Weights of a small GPT-style language model, trained from scratch on English Wikipedia.
Size: width 96, vocabulary 1024, 1.58M parameters.
Training: a variant of Adam for these matrices, 115M tokens, 3501 steps.
Each number is 500 + 50 x the weight over its row's rms, rounded and kept within 0 to 999. Layers, rows and columns count from 0. Numbers have three digits each. The size before them is the row's rms in percent of the matrix's.

# down: layer 7 MLP down (transposed), 512x96, rms 0.145, rows 224-292, columns 0-95
# up: layer 7 MLP up, 512x96, rms 0.17, rows 225-293, columns 0-95
down224 095:607591479475552482565540525561554452484469487602446485522526491452494536472574486479519501447514561538523474465464561481548609532493521562440509512457490552514444449543480547457556445573506545473462528534503521573590502560541526515446485549433482671546400540400485488551566558472449548483
up225 091:454547476429558470463515488398546470399540555488543509501538379614524577486548505515487470514536499561490448507512473422510450372585421463426446509469506515441448474479552394501490509546537487418507555539529505467536388530493530562487517475469481522449437495552442496595428437536464526465
down225 078:490541519499438531456446496519524510566476413489476548594565569402573492471444516498525462547523408555487519473499282445431577553446534523510612518483497469454615473495470549541502504522540507550553469434493518473564549498438458524514495522512633490500508529520550518458464487498502518497
up226 097:531470550533540509445523473571543510379426483493462503489630520471493514514567506433538518509512555550548566553503571463493445535504471552501545476535512482458502615419428489540427453479517434448536438480549406562529470520422459596497426590491514566540456455410505443557486557552547441550
down226 106:471518501572563576483524549442476561405614511477529447508461531463442469512471548505572513454415641394575423485507645594515509484548534479454470436430582498514513564481590511475483517527421521575555505450516486496516503460534543494514510475503481507479549485551540507458518471456585521572
up227 102:507542509519517360582462468444467494480484427542543555546565520459448485509558499491433466443511395472527545420520610534572500502511516463533546497457566481539513545508585544490525454566482491578490503549561513519480485359594438567537419599472547487571596492517555456482470553528507505501
down227 128:495522431487528501525426500497521473496458563466546424569483549537477437528527482475489397433447424469433517417450635506492493519489537445506441462507516528564501463450601541427449362549518363494507452410535478519546459401551472510530504499498519538555565463511490440543453483575494572504
up228 103:426555557463534503520456472524517455563429479560579565444525523584540469483598511486518510445583503534471496495552509410513558439525538459527420483448526532473526524562463347560515485548538491423522537561514549543426486508560483482546385475547413456519631496543494528511478536500417568524
down228 107:549532508486562535580485548451514596417537556536533484476556573467541501421606470479513448502502572478517484448501564532495445439443514476491430534543490466525513494486447504479483497493495477500450513455406409465417473435509531498534497602531513519460569493491502382611485455660584568545
up229 094:448557536546535599531594515486444464541458472503500526541586495545449421502448532418530607504507574526573493523543459522524496490545571464590548507459548533492445536465450526521438513473545463414556538547566411505503528424532495595519585474448535522474485415531405482479521515519379564569
down229 074:453545434465497420488444464450514475470448554534507555518423503539580572453485510504470447438490399517417472504445236520521493538423457510432550457531468576522520477488530432544522544493494500509518480537476533484521464452454472486455445566540489460548479535515523527465493459567594480509
up230 093:527448551519536485616543486447477461373504472525473450556483497481568550602563437536486618492496535507466511459526528513489413478529533544421528480503433463432466549449444420520596387500479490485403531495515475420521472494500493538484437530563513533503602399493514526547435538465431458559
down230 106:485533518475523578547478508500480518575560434491508575573482475446471508494461469458535417466511608547558577375480620431507575507519479506518430500530502404505539492480502596472458652431513498450546490533522436509486505447554469547447526542452556484487495538516517463524427522393579555537
up231 092:540498499526501530497540472468512587550419505566476489500439490559428472568435483516503398491472500523460576491532562476484598411465545491480453536549448591510484470499496452430577480566505567405473527469470419481493424559456394441544482517549490361511485429528478572629508456517459516489
down231 085:463432463550472507508483443594392477521477514535552512432511488478569414565468460552543540493514443583508519535516503490626450523524470514548531517535565439481557524421566477531510591589412456520487567523447540475543478501503592587418432484441499559538525464458520420508487519596557573555
up232 101:494482409527505435416493522466447478443523506570576474567422521471438514474420487555520541469565597515530460535538574475534544533454580588516562603525474572586543499446490545533498397504470428495405549471529464474511438509462473469501403528355512480560461471485514557515477439497473543516
down232 115:517433520487494494530471505498483566496477448537576435440459539507450553574527526432576435617456455466474431464484574414564493558531528525443469508570453480525436493450463531567600453554514520480531480482517552484495521538528520498575558424467414420585571573461460530467565419412472504599
up233 086:418515543495440456525483486480479447555521520497464470381517545520480576490532515461457593473499475473467476611530483406492498608542397566469536450539468603520461509448472548487485538473563453420521511503487537553443444435421539608586526500532449448471549463411470464518463526528467619492
down233 080:578550529544518499432532501457480526437539380579582537547497514492556502496459441542476441484612536532477534439531326561492558434497508520518471599488487482432562508568538494489499536557464562557522558541568457516480474539574500484388551552436494526486494528510542551520445432547563447504
up234 103:505541559483541557544513493518494423490474547533510438541443373530515565482559598541535440504491532583563497518512555454520477515515543500517516470561511468524435550458508436495564451525543506542493519455580532536462505484631359552550437514439605532465514503581429458585448438495552529409
down234 098:459552434536504436548487482498438512526547543483524572473535513494503568502482518514486481498448418493505461509434486408403513407447567565427459432441480532559465406494461526436439442480517527530539567473512543498506584576384534473472517526532488505435476592477538527461446511536489657616
up235 099:437521464468452431534452467430495410471436592478515439454464505512439529513495479515457444335541454532497532542521495408523497502439484458455537535491411455499649583423462483539551508490458569490528426563449465395468449519509473549484488602434423435556467474511503496517509525506495488470
down235 097:460452558482474448572576542448481497483582416469458566507462483469530560437510468541555516548505464365527540518463528452472495458443428538470430436449539493569434525396469553524500482512453476419383485389517565447487502606516550462556470533507482433400563462491435474491461544487483532509
up236 086:453585591551580514512436467489535447485510362585484428506460574581542512397479612481568416483595450507585509525455474523432583463529403511459527452441442552505429470458441513499423501622521473516497525487558501529527532476534527484510470471484505543539529510513458528483478482534437505536
down236 082:533446494549516449511560519459423449522365554397565526516498411478449513517470501502482477552431558420375450469523444512544450488446536507512426547551554423448575528522490496453470579469460437471560479479432556542489434539460602530486448597457479495529540471393527501469431479462509486484
up237 104:425463559486467464613527522403495429498484563477480471503551556484471535468499528501533556473516493529531531494476573460446460460465548534440410516494544537593510554537418366535525420556521526498471473402574550426504500539501387511482483484472509510442559547532519526611551486525460404611
down237 103:463540437522538508502518504507594499553466462565463550542459484491482518552525478553472583561559540504558524436527519513528595486565446487436456549449534444392402533475550540532528517478515481464451488554513482447503518535490549507653483499455487531446461515529491516436621615554547550350
up238 101:424491486527496498567450455572454508498480554505583536555437573571574498475592553496485456412528501455548515450613482536440463422553528506467476560432479579551500460546510494545478451491592499508342455461507437358495484432497422500454481509466508524464565483469520524502479497585530546523
down238 101:553469556438545485409569500508531517500519427560502491505515461390471505511439438487562530580469607616487502461421451524436575557442431484483537529542451469547419583430477466408506554577461504537508475582472529446555479496520545469439524463510553521473611565529471512520438428515562467506
up239 097:434572514570538538498650519453447476496513471586483463516556539567501552566467640592509551414496550622489495430534527566487579492454526475545566481477533484568535594467463418526492484511494516490498456501548432528480484448587519453504444544450448541538501439421517484520481506472503542574
down239 101:473483449425464486534429462391522469511534441517559533459561566538452425550482492512444429558517490428483472534484451493509406425576516423469418452464464496498523451438495535414467595545485552476514488469439500419536553606533559491499536445577503498483460565535605471464604445559555496543
up240 094:567508540506470353556536557540495460533455503466454469479494501571465448486533571485468397488539527545608403527580491475471538503542407418523492415417483544556514553488504538443473431512548508537559503526560381421495475463504453502445510498501508468560590464528467492573440591516475525571
down240 111:548525564548536452460492493490627610513384437499466471429512513468515419466547584475498542534477553434492531465533574463434515502447487487484474474549437457453468488456554490454477476450524464491443583408506554524527449494591484458505500519601460517629557600533523463545475426480592489472
up241 107:476529533513494546508463469523496466455525584532426487509545523621533473460482466430426507484554553619593513522425522570426527471573433522458499518537527537485538573464489546507530452491457545452463407488427537507555525443531374534485536496426586574559509532462508479612454512598509578508
down241 103:529419488481496494489577511433626533496598460461601548509413450484546506492577465526631536576515416511494503497592542466521542465490512549475448448463509487463548514467613500506483584606473547525538531559454544531595473532485574494475566496538545534509565550500589508496523519518477464412
up242 104:543506534543567469523511510426446515424498459534536476485530488565487471557566520439434494530495424526575522423429554487500490543536475456490460507473577575481588620460471472440468424557475463439512461536558429530435422462575473550535487631474439424466587487549538495539531528596571514548
down242 119:492461486479492385519430574434565531462501552468489541476504548471426481525573501458497431429523503452496528396509595502475497521484505457481420481501443513545506458375506518479536418517406435347470424444574555523493500438471495580537421547441550455502523452539509475550476538595508528478
up243 098:551568562505457461568461457401584485486525463576427498547613436521530487554518516468477435482571594516480516500523594439503502505533430541566447523532520529489473607454530478482371475522494636406488536488474439509427528583516447507548488480533445460511483462488480453485513533521581517576
down243 101:449379459448581524507465568517447442446492483413519551483439488629553581521523494481420556561468491520529535515417549544515465513455511482590528472468543473455443482552429507493584518466495438495510534486633539518549506438560519439376564485434471493557557530529492524476493528528450559430
up244 099:422526553492546524485493456463472450512471515509635494574459547558501531451529454554469461431485420506522533433575520449487565531504508475523525529494567600525596510588584582573469495480469484518522498465512364499538492434515451535408434519447500511575464396507429581589524493542494533537
down244 089:501503465468502535582514512556489417444515494526439470433639440508432437517574507499474441504511456546437516576508468507543491476408502517438491512477493409512434628448459535444470520540437512517526582512583591504504537495535607381564423500528460488479479534447523399547508530474494516429
up245 107:470542542495480417558417395433530559452501465532592573491492532523569601529476547539528551468625473518499465560509504471494525463432521441514498575471482533557453517521460528529488456493521454566474461562545469460506513466598483575503437587471617593507512442546499439501416497465402536441
down245 112:509555515538527475541539471509516516474495565498491522521535507478448535466513507548463539419583477505535520511500523483478440483479533503471540534536489575502519500511529531526483435565521454573454525798480505488430561475504516508439489488436535664525454495542500468494482478397482549487
up246 095:468451471465478455553436574514445566452506457402499492549589497511472566403456541495469482479521554530581516590519560422577556470505407498499437510590433477507471529502474503556521498524462523449476559472536408560489406478470517540611463482452524445546515556423498523537401499477525400584
down246 098:547527607529471554465582500583428422493504500534473471429510529539429495488505544443523404509506537433575473423465517490537492457425539459408538476545621504510488575602477526456465491445526553564437524568466446453567551583503490461543545495509562505520500507416436561487590552552426501526
up247 099:547439527536485474620434525462542444502448475479532608542523497557513480444401580513429480462451450507456457608535560493497574539527528544524538555494455500526492484436498445489473461501520540493536450491439460525407471470516517434328479496533400562449570470458536433531581491549569509492
down247 097:412524496441489508531563474568495449569444544512492373433527484503477480537464496578569641492567497472482559413454541516560474474504382524491575503497542474435400549590462531544551466564531498557539490531529490481547521535536452569523510510403517515491479601452428579553514534542488460524
up248 101:491517548562581473504518491488519512430455467488447490536473587573546518612499516523511573499543524488508460485524537539427509478468565475417372465547511563448454539502502464559430424486553599492462445510502488486547432543483536454466466500525501540469632420373504486592507546597508445581
down248 106:467473505518467514597548507527526510498502553499537659527626577467523556480500558529507480542620512495506463477438553455525496502469510555486533535476499458389436585533564532475470516523498483538472547536467518567427510455492522521362525463447383445410530499581498530573476426486492532551
up249 080:544497512505446547490495442553533464572403502557499421618569533496466438517513478412463526505555605471496559536479524499504507430392553445540455476463484445465556523529520475416558484571549557429497543445503413591520430514539529405461450507423498515511526483496534616490525519440425563532
down249 074:520468497486527477531455584484536471494552538514518573422439454425456571456410438522459450454494415502542522514539535495530500535552447525458677477523475593574486483425566504589447548502503385537560530516507557433465469501513499622586490482532499484503465459497419441506517502546519489418
up250 103:424414510489353570520465490454466477485439417559523551490494428519440460438556438497448509505542530478463408509469536527569580439451562485565510562446522512550457551473528437478555454588550519512493513521567460503543415512430483527414476501540510460503544505633489419434553461569455511509
down250 110:493419646532556521502538535596484532619515527447585470567547494552511580498460475478523638491478563486516501518477560497507539481422462552498492469592432479458496513605547547443586497418478500498476489520519521452453486485514528558545558534446516565450543510445431489437537565445449557549
up251 099:504552448538594522510447487475543457446449524482445538427518481545495453527514461474452458479607551607511492491532507469540526380456436491468404456518491577472502482499593460420511563552489503514434472376534452425488413538408555455511505484489537480490560456479493397507422586522456499422
down251 100:479532504477537423398507508433554483509505468446467523499540501422609506569500465474585558621544501512454500452464512482427547602422573459456535555426594492514462469535606573543540495525533470459524571556421562494542502546537491511460526531466482451412545506448433501531504481400448571508
up252 100:423492539492380444502489485488520509447502500540537430438491600583491541564484475441461429483556485522492540523560561456504537517474500572482364487473484575574440490525534536451536415523567588521595519473534579493483497437435472560409529536518435494491562448497440413566503513513568422541
down252 103:482538516553543598469484543477437574457498573511471579445486590494496424517481580466516511523591535526504529513497466483493557445517469405443482466430551413472474505502440434502404569378533511561499532534465520438438482578617425468469536489487604479531487606510507574519519499555555483530
up253 108:522457552508502497531505564502571474475536539611472479427597386521381604575459539531427542465568499564547442550547529528527500543527538476543469515486490568468495643422423546463485444543470490537504423497530431496505492506467503509491525441533594416464470455455542529474514517585448441487
down253 102:355525536453424546440521529468521561502532495466477537525473573549615467367498533513505489441528581429558561564595523501502489538546572535475547498556432434539454454599487487504541449495489530459546457454424548437487490497470575527493501542594490557516586502527541453435467464541460565505
up254 100:428424570502425532525367422418612489463525488551480534576597574622565500428483530501513558507515530540473408526486511461504466564505569525608518549464542509432518512550467444521518463512516527549537494504532481431503474578578507436496481482394535531473568424472493461511438518501490499465
down254 105:525506502590511514491527477585520505478475534473488421561546499419561482472397517569427578520459562436550580436517648549468480529507398384426579518467423504507523506441482552482498519491458539470548446562533504486435482486577464542447516534474554465532529488497437489507560493494445370523
up255 098:538472489480533437472408513461416419401472522522558580464466542476529472462497510454489628506498508455521489557570537466417427490479583494499476542484481498596569504448429480395449477524535546575461482462483478450426454483536551435399474502461510556482475409452635510508519574508561489500
down255 100:562481574530505492547609465473447566573531466500532412535616538435455521528485474470533524552551523573386433482481377525515462485415512439512409456469479489398440537491535556537448547380526470509512524542500519496470419543424492491472475525487473473538493545488457551519470506397447552439
up256 108:519479486475531522536469402499480445480447471642459443520518531503564556476493484450454477408547497544442504582657515434422406493450493561495474544423473519511553426504464513485523483544525543433466400566539462455535471481502489492562445521506495452442536461519369584461477473518531449434
down256 104:444547570491540404488588556507564546522524508433571536397528563415441475517463539509546580477522581493568478394536552538519459564565509484509466555488544509472431532438492561535510496471503469579470478500471528431544536535511458483528492519560502457457410447425415542511529367604544467498
up257 106:642510516469564545610543409466535459471465469543506545515529531629538462490490525401544508496495557594439508505522539482527510453524510497442491545557484521486474571473555519545404521554482503557521486526503521414505405421491458529504435527499536535488541518546571400520402525452599487408
down257 101:520430483523542491411445586431410555531465418498441458555501477481468546388356465483517511486532477523471475509409522567506484476553465473544546431459547503457565449554535503515542609490473500390560467498455443560526500457533560486497536497445594417566513471471476543547448489396497484476
up258 094:497510386473525451542526468522491514523494490486527432508427487536541533530459586478480523493465429521608379580446479562479527476469470473492510570536582529510551497550492494492441506552440475451425510463507439480544504360528528404464507571449530602501525524505457566492413549565440639484
down258 082:557476573539435557548452505501516463418461476485523516412512462532451483487483466465467413521494451516528481478583514470531537515540498536516415573394497498497460524524475524537463582448445424590471468595451560464541525591528513582500597409446401393466450501450464524500514416552513402508
up259 089:507498458571573455528461441532523521491442588562498507530478573513549545518500515568426454483438491484550471465471585503447516478403603557470419565474444552551489484470470460550618512443487589531424452469524530399466478537490483482515472550461589494501374509400510512501582550511559524569
down259 088:516448482499549444483528607546490433543558444443611452372528513506473567475332544533497538518592524539540539522494495493483571551523474499479525415493509456464466481587489552433431517431468431481512584586537534487533508476532433434470506508502513463536617471519544433470479522472556465520
up260 096:488510499455490397485484502526587520474497597489591513475476578525491491442492473466371520459544576535525549586501504508407467445517438545493552569475516574532528516445574531429440535501596567495538560577530570506532440454568514417464445505455500422555526436559591501515512507512401499457
down260 093:479503507472549433510546562624420484565525397503527364492512489504522458468551490541507566464521497500530462525545504507524483459415451428444490436542509427490417501512425556538634461452490535490376533501537470462374543548479500568498559464490450451495492463427519472442482475578517466546
up261 101:496486504518604403558603519457474466487457547481551600522443542462540508387549432483504568483555500463538503593417514523505480448421621516417470494550525529517570542480572502510477471512519536448470571537502425510572498530435426456454526555442432553513531468461434461469405546522563504496
down261 100:474514523446456519484394481613448511502593439499530377542437471621492506511467562479483466541472428531557485581517468474568555445558560479420525545439457395481466434519498428494459597478497484472474481528446477513543484479555460549520584552519579517486491477414505572511543473507603491465
up262 095:515601514579457465569562501574499406525415382518475509541532494519462527544477550462414534485490511522573521613529509510491525424430574424504560541475538406463473493494536446409479503477428584431448550479456469520480435572502362432514493467495465552474579483513548506537475496514532469472
down262 092:489549480427561469425410463447468523502506539611560515442521548551473573551514506507500519510510396479488455446562517517486439617466432520550480546578548506437492540495444492534535454523563507514568440525431497572491494499519470568358461466502505512497425562463452350562458529551455477478
up263 100:465468591525620484504529382515508542518415441536468516526536461564459455479566475572465437474527548604563502616555498517485468531418461538558542491414397479507461442472487572445433492524502462571521469493455483496427479457491457524528435467561541413516505520543478548522403490439489572449
down263 102:507421397459471472511547409530549543511476576447525417506467484533610531532552456479523561424459606419493496480537554544504503495521636505498527453544484555504515506411488475543452540423522474379496488512505558524591546485501520444523465509526482436512493519440491412388498546488428565566
up264 101:434556582488459561505447463416533470520439424511492494500596435525514557486429495455468502458530529446517421540509495492473520470428600424502491517417504501649501515440451484470530514574454508443492571437502490439495508413441495502564446467518460395487480547472497479570465610459385513457
down264 098:533472524521479504415472469498432479430563556559545476491474551435493481496529506533456517461474526455485407472480460567500548576580444475539530513594454495433487401547572484499573635459525611639448441547504418491543481481533514471434501459463489555452428517471580569502465435500519452534
up265 093:511510524469459481621453488472511419467464563472511490484599395530396493494530512502427522474524455538560489475485462526422514513477433539414512466458428469606486538419495537531482512507536472578491470507485473427484498426571469413467490587494474415576511450474533406563501451470421628529
down265 085:559537535521542449556526532547557514482472481453584481555564506480539517437510423543485450535479522387497567522526337562497553457522411512506500523562579513359564425439518511464519503468461601443484483550515541509525543475443466468510446421505449548437562538481432529476417518501521420488
up266 091:512559552456579516523434444470498489570468503427499406489511540525510515448478402506491507480538526586543545535516581508422558502497491515425436547592588551539550495436559476543414528551461599523479409456467464403498467511465409549481516453393529477581491527563450449562544496440481562508
down266 086:511472415460546517576565465539479551428494456502574500445429504509409526519488518505464521475599474447559446493411369499486501485543494514506630474490537468448377498488553474569542630481450440552511584494527538468522448529548499440524526559495530529419489503520412544488552439435468458521
up267 100:555481529497541517472560498449495508501505482493545465400496464466476478418487434438507487471475514435560442532447545538568537432571511394501462589471427537427527523458511486542505452551556584463508380448566488422453402505490479554516481539488498432602557499605466339527501507486504514477
down267 107:496553557467474527432558615546489503573518474516517417469496481470449418558589447519528511489450442551538500472482538467504526472402484446451538381571445494561477490508437435506455395516474433534604543490553534481551494531521486431512527522420515530490552568469508655514505427480576464477
up268 101:471409476531446408529552417494474457494398475551471547499621522431462469498590521456482509467459540527486505495504552386582561523457532428409414432443547507513428508474574412613481507564524514458498424433518529521436438514500527560518420498517498501524549464517454454562495532537476506551
down268 110:493572507564412526440468495540551568514582549540552499445471515479460460516467502424490467459457397468468522482450582508575472546561420457478451434520465464509498425475599522483492428549380506465471622525465437466491547616462524468480555510444500564550541465478542536487598489502414535448
up269 101:451489536561452429501540436529519453477384405596506587566539520496454522491552551567497495536523521569490479530385549447523551442458460528592543578523502432579536541483429470500518501551394550548543460488597532456513510412465510528353486507449548464472528523487497469540523537463482459484
down269 100:529458598497548552435548490440418533520492592464510436445447518542531520475465513522594518529553476415452564484458512440474470550499598516411448555498453525551484462520598468420548514438542508460486494497436414455434471552547472499516537450513448457467465531568520471562452531372468531374
up270 105:546455506475481467586423482455495414456480480571569449567451467470511546548498482421522442334551503523574530493514598502439473452499363546599511491480526525501608511449455478441485508479498473462511423519471506499437515451627465516404518508487554490471502466469564555565475522525511534515
down270 108:528363512479535408460539510503424493522474449480477574420497470571582482522486450513523554518442545497430507489452485471505566394525563490412488452566474581516491533443573523509482405491509534410444518562488449418535478588503436588491469417515524481549506559493548514440441477448441450586
up271 090:514509462492515509557529521344472385527511593508568465550529552481536575512486584497540600403394531527524452486457484549522543569487523542560500473492523523482555452408455515460534459573548494462524463495506469515479527414511466544513456454443415545501575552452509524550417539520545493626
down271 087:483415518547468468435459490609529539440529569559506483473487568469493493453458431570503472562505449555453542525590555521521472454453544571443468467465504529422555614580510522461539475530391486487538469406477534492530470584489500507474513574532642555452430432538438523492564425484458487500
up272 095:424559505474529547601433436450481449515475581433572421493519411592544446537532535547500457392497418514513385472485512447485548444554511468524483489531623513520448583568532470487477501554544420492493507449489531501541490421515540501472540414509503555436471543479471478560495541556437600524
down272 080:556492480530461459508485540485559526518585473477499513488629552495517544532493573499444481488478468552449589429513349568507497601354506559487466507479415491478525463498486470542454515417509491511541576518556461541589511553473523424432498586529479464479516475459520559596421515479470494592
up273 099:463490501497533553501507473448416393419491483506521481529556508466499488511554431517469486372591471450587513553475507513529610569576540505434506433455486590447548579476506467497483483504502469449534421499457356491493528456632471527430492498472495495509557459554466568423459473465442458555
down273 099:457482504509440411454511486609475463605489458449483536460431454492563476402555436503462481540492517537431554388533505473487552504355447526537493573553500518475533487489530503495493496452457541476444626476437604464552539553530445475439412484547478532494490400554452466507541518440458502452
up274 087:528547475477529585595571564476588417469526447544481598586420490554499522561554548535472472396588530558447490558481529559466485578436481495462589599513476446554523552528500468477507506498522517480424614477559455474476470518510497525484498498536507590470521437442576412501476438480496513423
down274 077:465499507520560392384470557467437495498499383490536487411471517479505529450539500464522480532435446513516523384521401408508496433489452475393442376511515513550524571467517486507406546453475501518596483511536509525491430510526472501494429427518532526453518613522487534547466580413507498505
up275 087:456510491426495536562560542557445458535471432440594502508434399529456469488429505488441491520489435522565500583428460495500618443544555464489501451467616521611472484444492502573494474559599441475559539424471482474496452404561494540470526478475537456550466556481444587574553494497481489540
down275 080:546545568529487587528491469479448496502472602564414493472554557545490457497545506512554428471492465478529516519505379495531393530415418552508400469521380627487566548528533412516473514497467461483528437583463513560469541505467572515485473495535472489483454453465537419464396559477481455461
up276 103:484498575537566398521435418452464415446489467538543581454582529549500417507565561447464434449570425512520553495549564549535554499573530519502498490456561467514520561537540496449524421562565553576474545473531544488438438440499433572527446468526451524584577486392528511464477533565472507476
down276 125:478474404562521517562360504538449501534468538537604460612488559520523419503482560416532482413499440499529484536545622461506556473491536547549486564484532543502472480444523534389467412537499503500466500459451510484545479459581458485566489504501488476524567355457495462516435470507469565552
up277 097:506465544550540356555447502476454435468469440545603524506521511499515539521516470432409462472532379506573547404460562580520421509460487513483529468488503500543526524465582534499545476545542460551494457527553504448470447476561495607545441601434553482586543464470517421500478577551442537469
down277 128:475513476498524519523403479505506501484497489508551447520479538560521506496483511531495444465483413469477494428413757489515485505492489427490438491468510592536468449468562544456520366572487393488519475440586490494510481439539537529559524563460543488572535496492543441509533501524481582494
up278 107:439512561456569445505561540517457528544472465488485536428533498540490524560451553513425572496436476593518423484486535369551565567463462544533409557518497571528498466493528498553566455590599519545535465495451379442495427486578473526453512431495498488495503541426523449546454624484536483489
down278 111:468580500450478662527432462495467512506503547504428469459509527542496484557576457507508503527487427510512506538506607528452512622529547526384575450434509532561543515465431488571479411439472542456553503467437476517563471536468554496474491453539455501482452550579624518450411519521441522547
up279 106:556578538501470579495480484512528476518469462491517559535483507505473470515519522424427518501538478526532488615495498491574466510596449447453521447559586491471480529472494504541530459567529564548508491517616483425584433468484487429428489600419390520493602521544423418613441536544521422494
down279 110:620416551548543460478449491488476481503476468510517442507522455494503432499552481524431521562436416391409538488564605480494583553585517485530536478412510424509553484531447455505471548465482436362481497542453528579506560498534479478493485466507493500540596524515539501524519511554423453368
up280 097:461408581537448444491537451539521407493480483514564496505493458526554548460468496485379545452513517537502446467489493477543560578536530573499530537444365564476505511487559460487519487519422576471480520534555526446482443502454429521442505585570336538620515453530524445501502511561488527438
down280 088:499495420451563529458555500530528526538557558531475410521496562493381422453493532531541493543438498493547537512613480455488484467391507509514487361517654493507485471415396521485428493541532511471480500442450543520460516502496541403519513514520511545498550508430543454526435477524483520631
up281 101:551558507554446435456476388515549464515456447544521499488606501550557522531553470578492411486504453501500485556454574527517625506489557502524341557525520561516535532487431473613483458564503558501429522450453506489565418546495524532435500491539488471561505411469442524491448507556583484542
down281 099:444366564601481440458514418559508499437544538544609513488472554545495560409455574581487557526545567525513533551517520542464482520561433499528489572441481536469476485557514505449493490511512542525432520514551560569609497525457473438502477421428505497516501511467601552528505511452456459631
up282 094:512438490547527486558504495474539542503512498565566503595461492550489645471479499473449537458525532469611539533527474487500505484454530459476563524498495503520523546518589586381414491499539488500513514443504452462581530556524559572595535524530535415423469526397591471476392495492509562610
down282 091:472529444451463463426480506479514462540545440465475402487539486436479368491521494526474519496453494475453457486473457499562411482500479544552410586545515556517500487478464441623486457419494507510546400519528459553504460501406510437430507543432413599619458577473433489492559569552499476494
up283 108:456470514433557462540505507494571508518521465538518532530571454519522522561492573514474506528496514506561446577526544475488540513580470483510428462512382545454472502512517407537473470475378533378514504533577389522446443537546520458545450517415553486566483597536420498552477648499459465564
down283 115:515514560475540483444488468576496438497504495429523501520442575536537478534462507497541493395483538461556469523567568529531508613546509523545526468549566462468549561520502583536396501484480466424537421582374563477520530459475452448486531520504419510553576590549567541416489554432512579412
up284 096:498514499524582433594507430559503462543452514640508560540454516508553538557484464505515449434484534568523413536537520536559533438551517528566534433539481440554567613462479437500366505526444443526459453479537514504503556492568378506493507536370514445477533493417495495465497477470496543493
down284 089:518484432493476555429473519541400476507552492451493557409487524556466463533493435449494544548526519493603533426510488405473508539450525461477451542397500509583391529442435535518438546415475533492536508500558508441524481497551550479518487521551543614583414492452488506405437580495453400546
up285 105:546485605588547457579558423561536472385431501543503536553532527563554536555595528543475486361549559552488502501548551508460556494481499468555512452355434490557497547464441520506475518471610510528488530471480460484453451529604450475523533463475577487536496521509527547468452462504478571504
down285 103:542543570480521514501479491458424482451461472429526489420515500520508589435461523485508559547525479536490612476412501577428509452522553451441573566499472478442490543500505447445484598459427530621484538467413544455481527534653482526494570500576433479571450438525532521478435453482577495523
up286 103:566506588474586462564485545427450424460398499477443543532517518526563477518504458534461463462484644544588534536505509463407413468508486540409452532512565508472514520482493452530400433501485493390418415484525453451535503519497459504490436568475546495408506505483465430429494538544539432537
down286 101:459531438462479531472461509564545451522534477478539455546482471446419523472461404477459566464375417461534402398542518505549600437532431428546472598455554460475565569531594491497546562516475555506559571484486498431535405465474539482454512516558512566541530513465447532468545525449495572510
up287 093:412569451469561546526393491461472488434426522474484538491467572483504539634520531500445473454598587544485486556471483426518518463532568500501491460426476585451500443466518442508548555598508584521549512416510441440445484504542498489467464469389474462517554567485454469492457557491506375480
down287 105:533417540504461443458632504557520509627557503591480506535519512536487475398551464572506587598456425525570465486425528485444520562518460471536501535523503436560506516506587546405483462493529483442560529490517461558419538517496548501545498486494596392539542564490474578439539487467459525492
up288 098:489501547515454500530428466486485442548466451466505583500606514514563531509463474383476557448532548523463479542550456416462563499476546535489513556530536498532582493415559522505524540489500549534495537569591489458460403528417444566592416537508469441518545617534438385528529577560482495440
down288 091:535482416507526471432512528552476592496576608608502492493457470553489542558461517494454424520489512510520449480446280567436428501464457569531577538480484491433506506489436534474522534546503530500428542456499529450562513511505547477464432476567536588448500431512540506495461462455451454441
up289 094:567435494438526496452530436529536452525418491447555537511451573545536564550461470503531513366491427563552429547502458442435566479534479552440527451530514526447588517555582460437515494519466452450571504500563424418446423485559504496487487453456615516506496567515422422510484526580498569520
down289 094:439529500589413440515453483516479506498513527426471471538555399541533500512448447518585513564564473465536481510481411440526510445424469489574443505451521492520500544436373536537465437477434407542385501504445558529528530473469480522437484622452440466427511488402470563475454456459447493458
up290 101:515574450549482530558565460456362452397490481516612542504507557477509553462498507521487478424479542560665502519454494422510512502493491490511547482449546517544498503476580465564426538527516482559405547568451529531552459557449485581437507537530502462422498441530465451488439550552578525566
down290 084:469510543511535361451478552510512509477473473477417487447535502544482526459542461564489580491451537450463519416556296413543515483531480495455529557534426503492422469404378480501459585553540493477545495512499491508477492495453565506436500520592501570552434517503468494495494511580419499485
up291 091:563495549556483455432519490490414485504482591538481555480482512539525530503534505590523471469593534558544461598447474496496546398399547518632549541494534520510511522464612515475522518532388462442490412531492540497552498413499468481474473529482468518601430448504578548486482419461470602468
down291 091:513500553457542601596527506465554533495566427448550420530428471505555592483497455430476552491509457512425499433577433494501581563609442456449544490444505481479532483442428389502469551532564527585520546486559462479471476594528514483519519441547564475465493523463414456507522597508535429512
up292 103:480441458561453447486511493473526436508504447510509597432531545522568575614534541490533498446472538571478411572491544506551623485511461505512535518457541609536460495443467367534522464465525471601479401580445465453448519483531482470507570498463561472383490440460502489505442507548503511437
down292 101:449515433507612501580563524472431391602574470472534520562541469529466469465595544526435436455540412461463436510440464474541450429496472589527433462478464485462509496429507536434585465439455490437489542474512505477511483491378484539543515498505462566507531613493545412521434483510439481511
up293 099:489612523576487481548474510454392507506463543514615551479521488477492444459459598448495532543547506480472516474521540470536490510510504495554431568447452506565478492454515600493507502491465517546511434469428389361502469397456549614411493529499496474478493490507538484436392538525402553487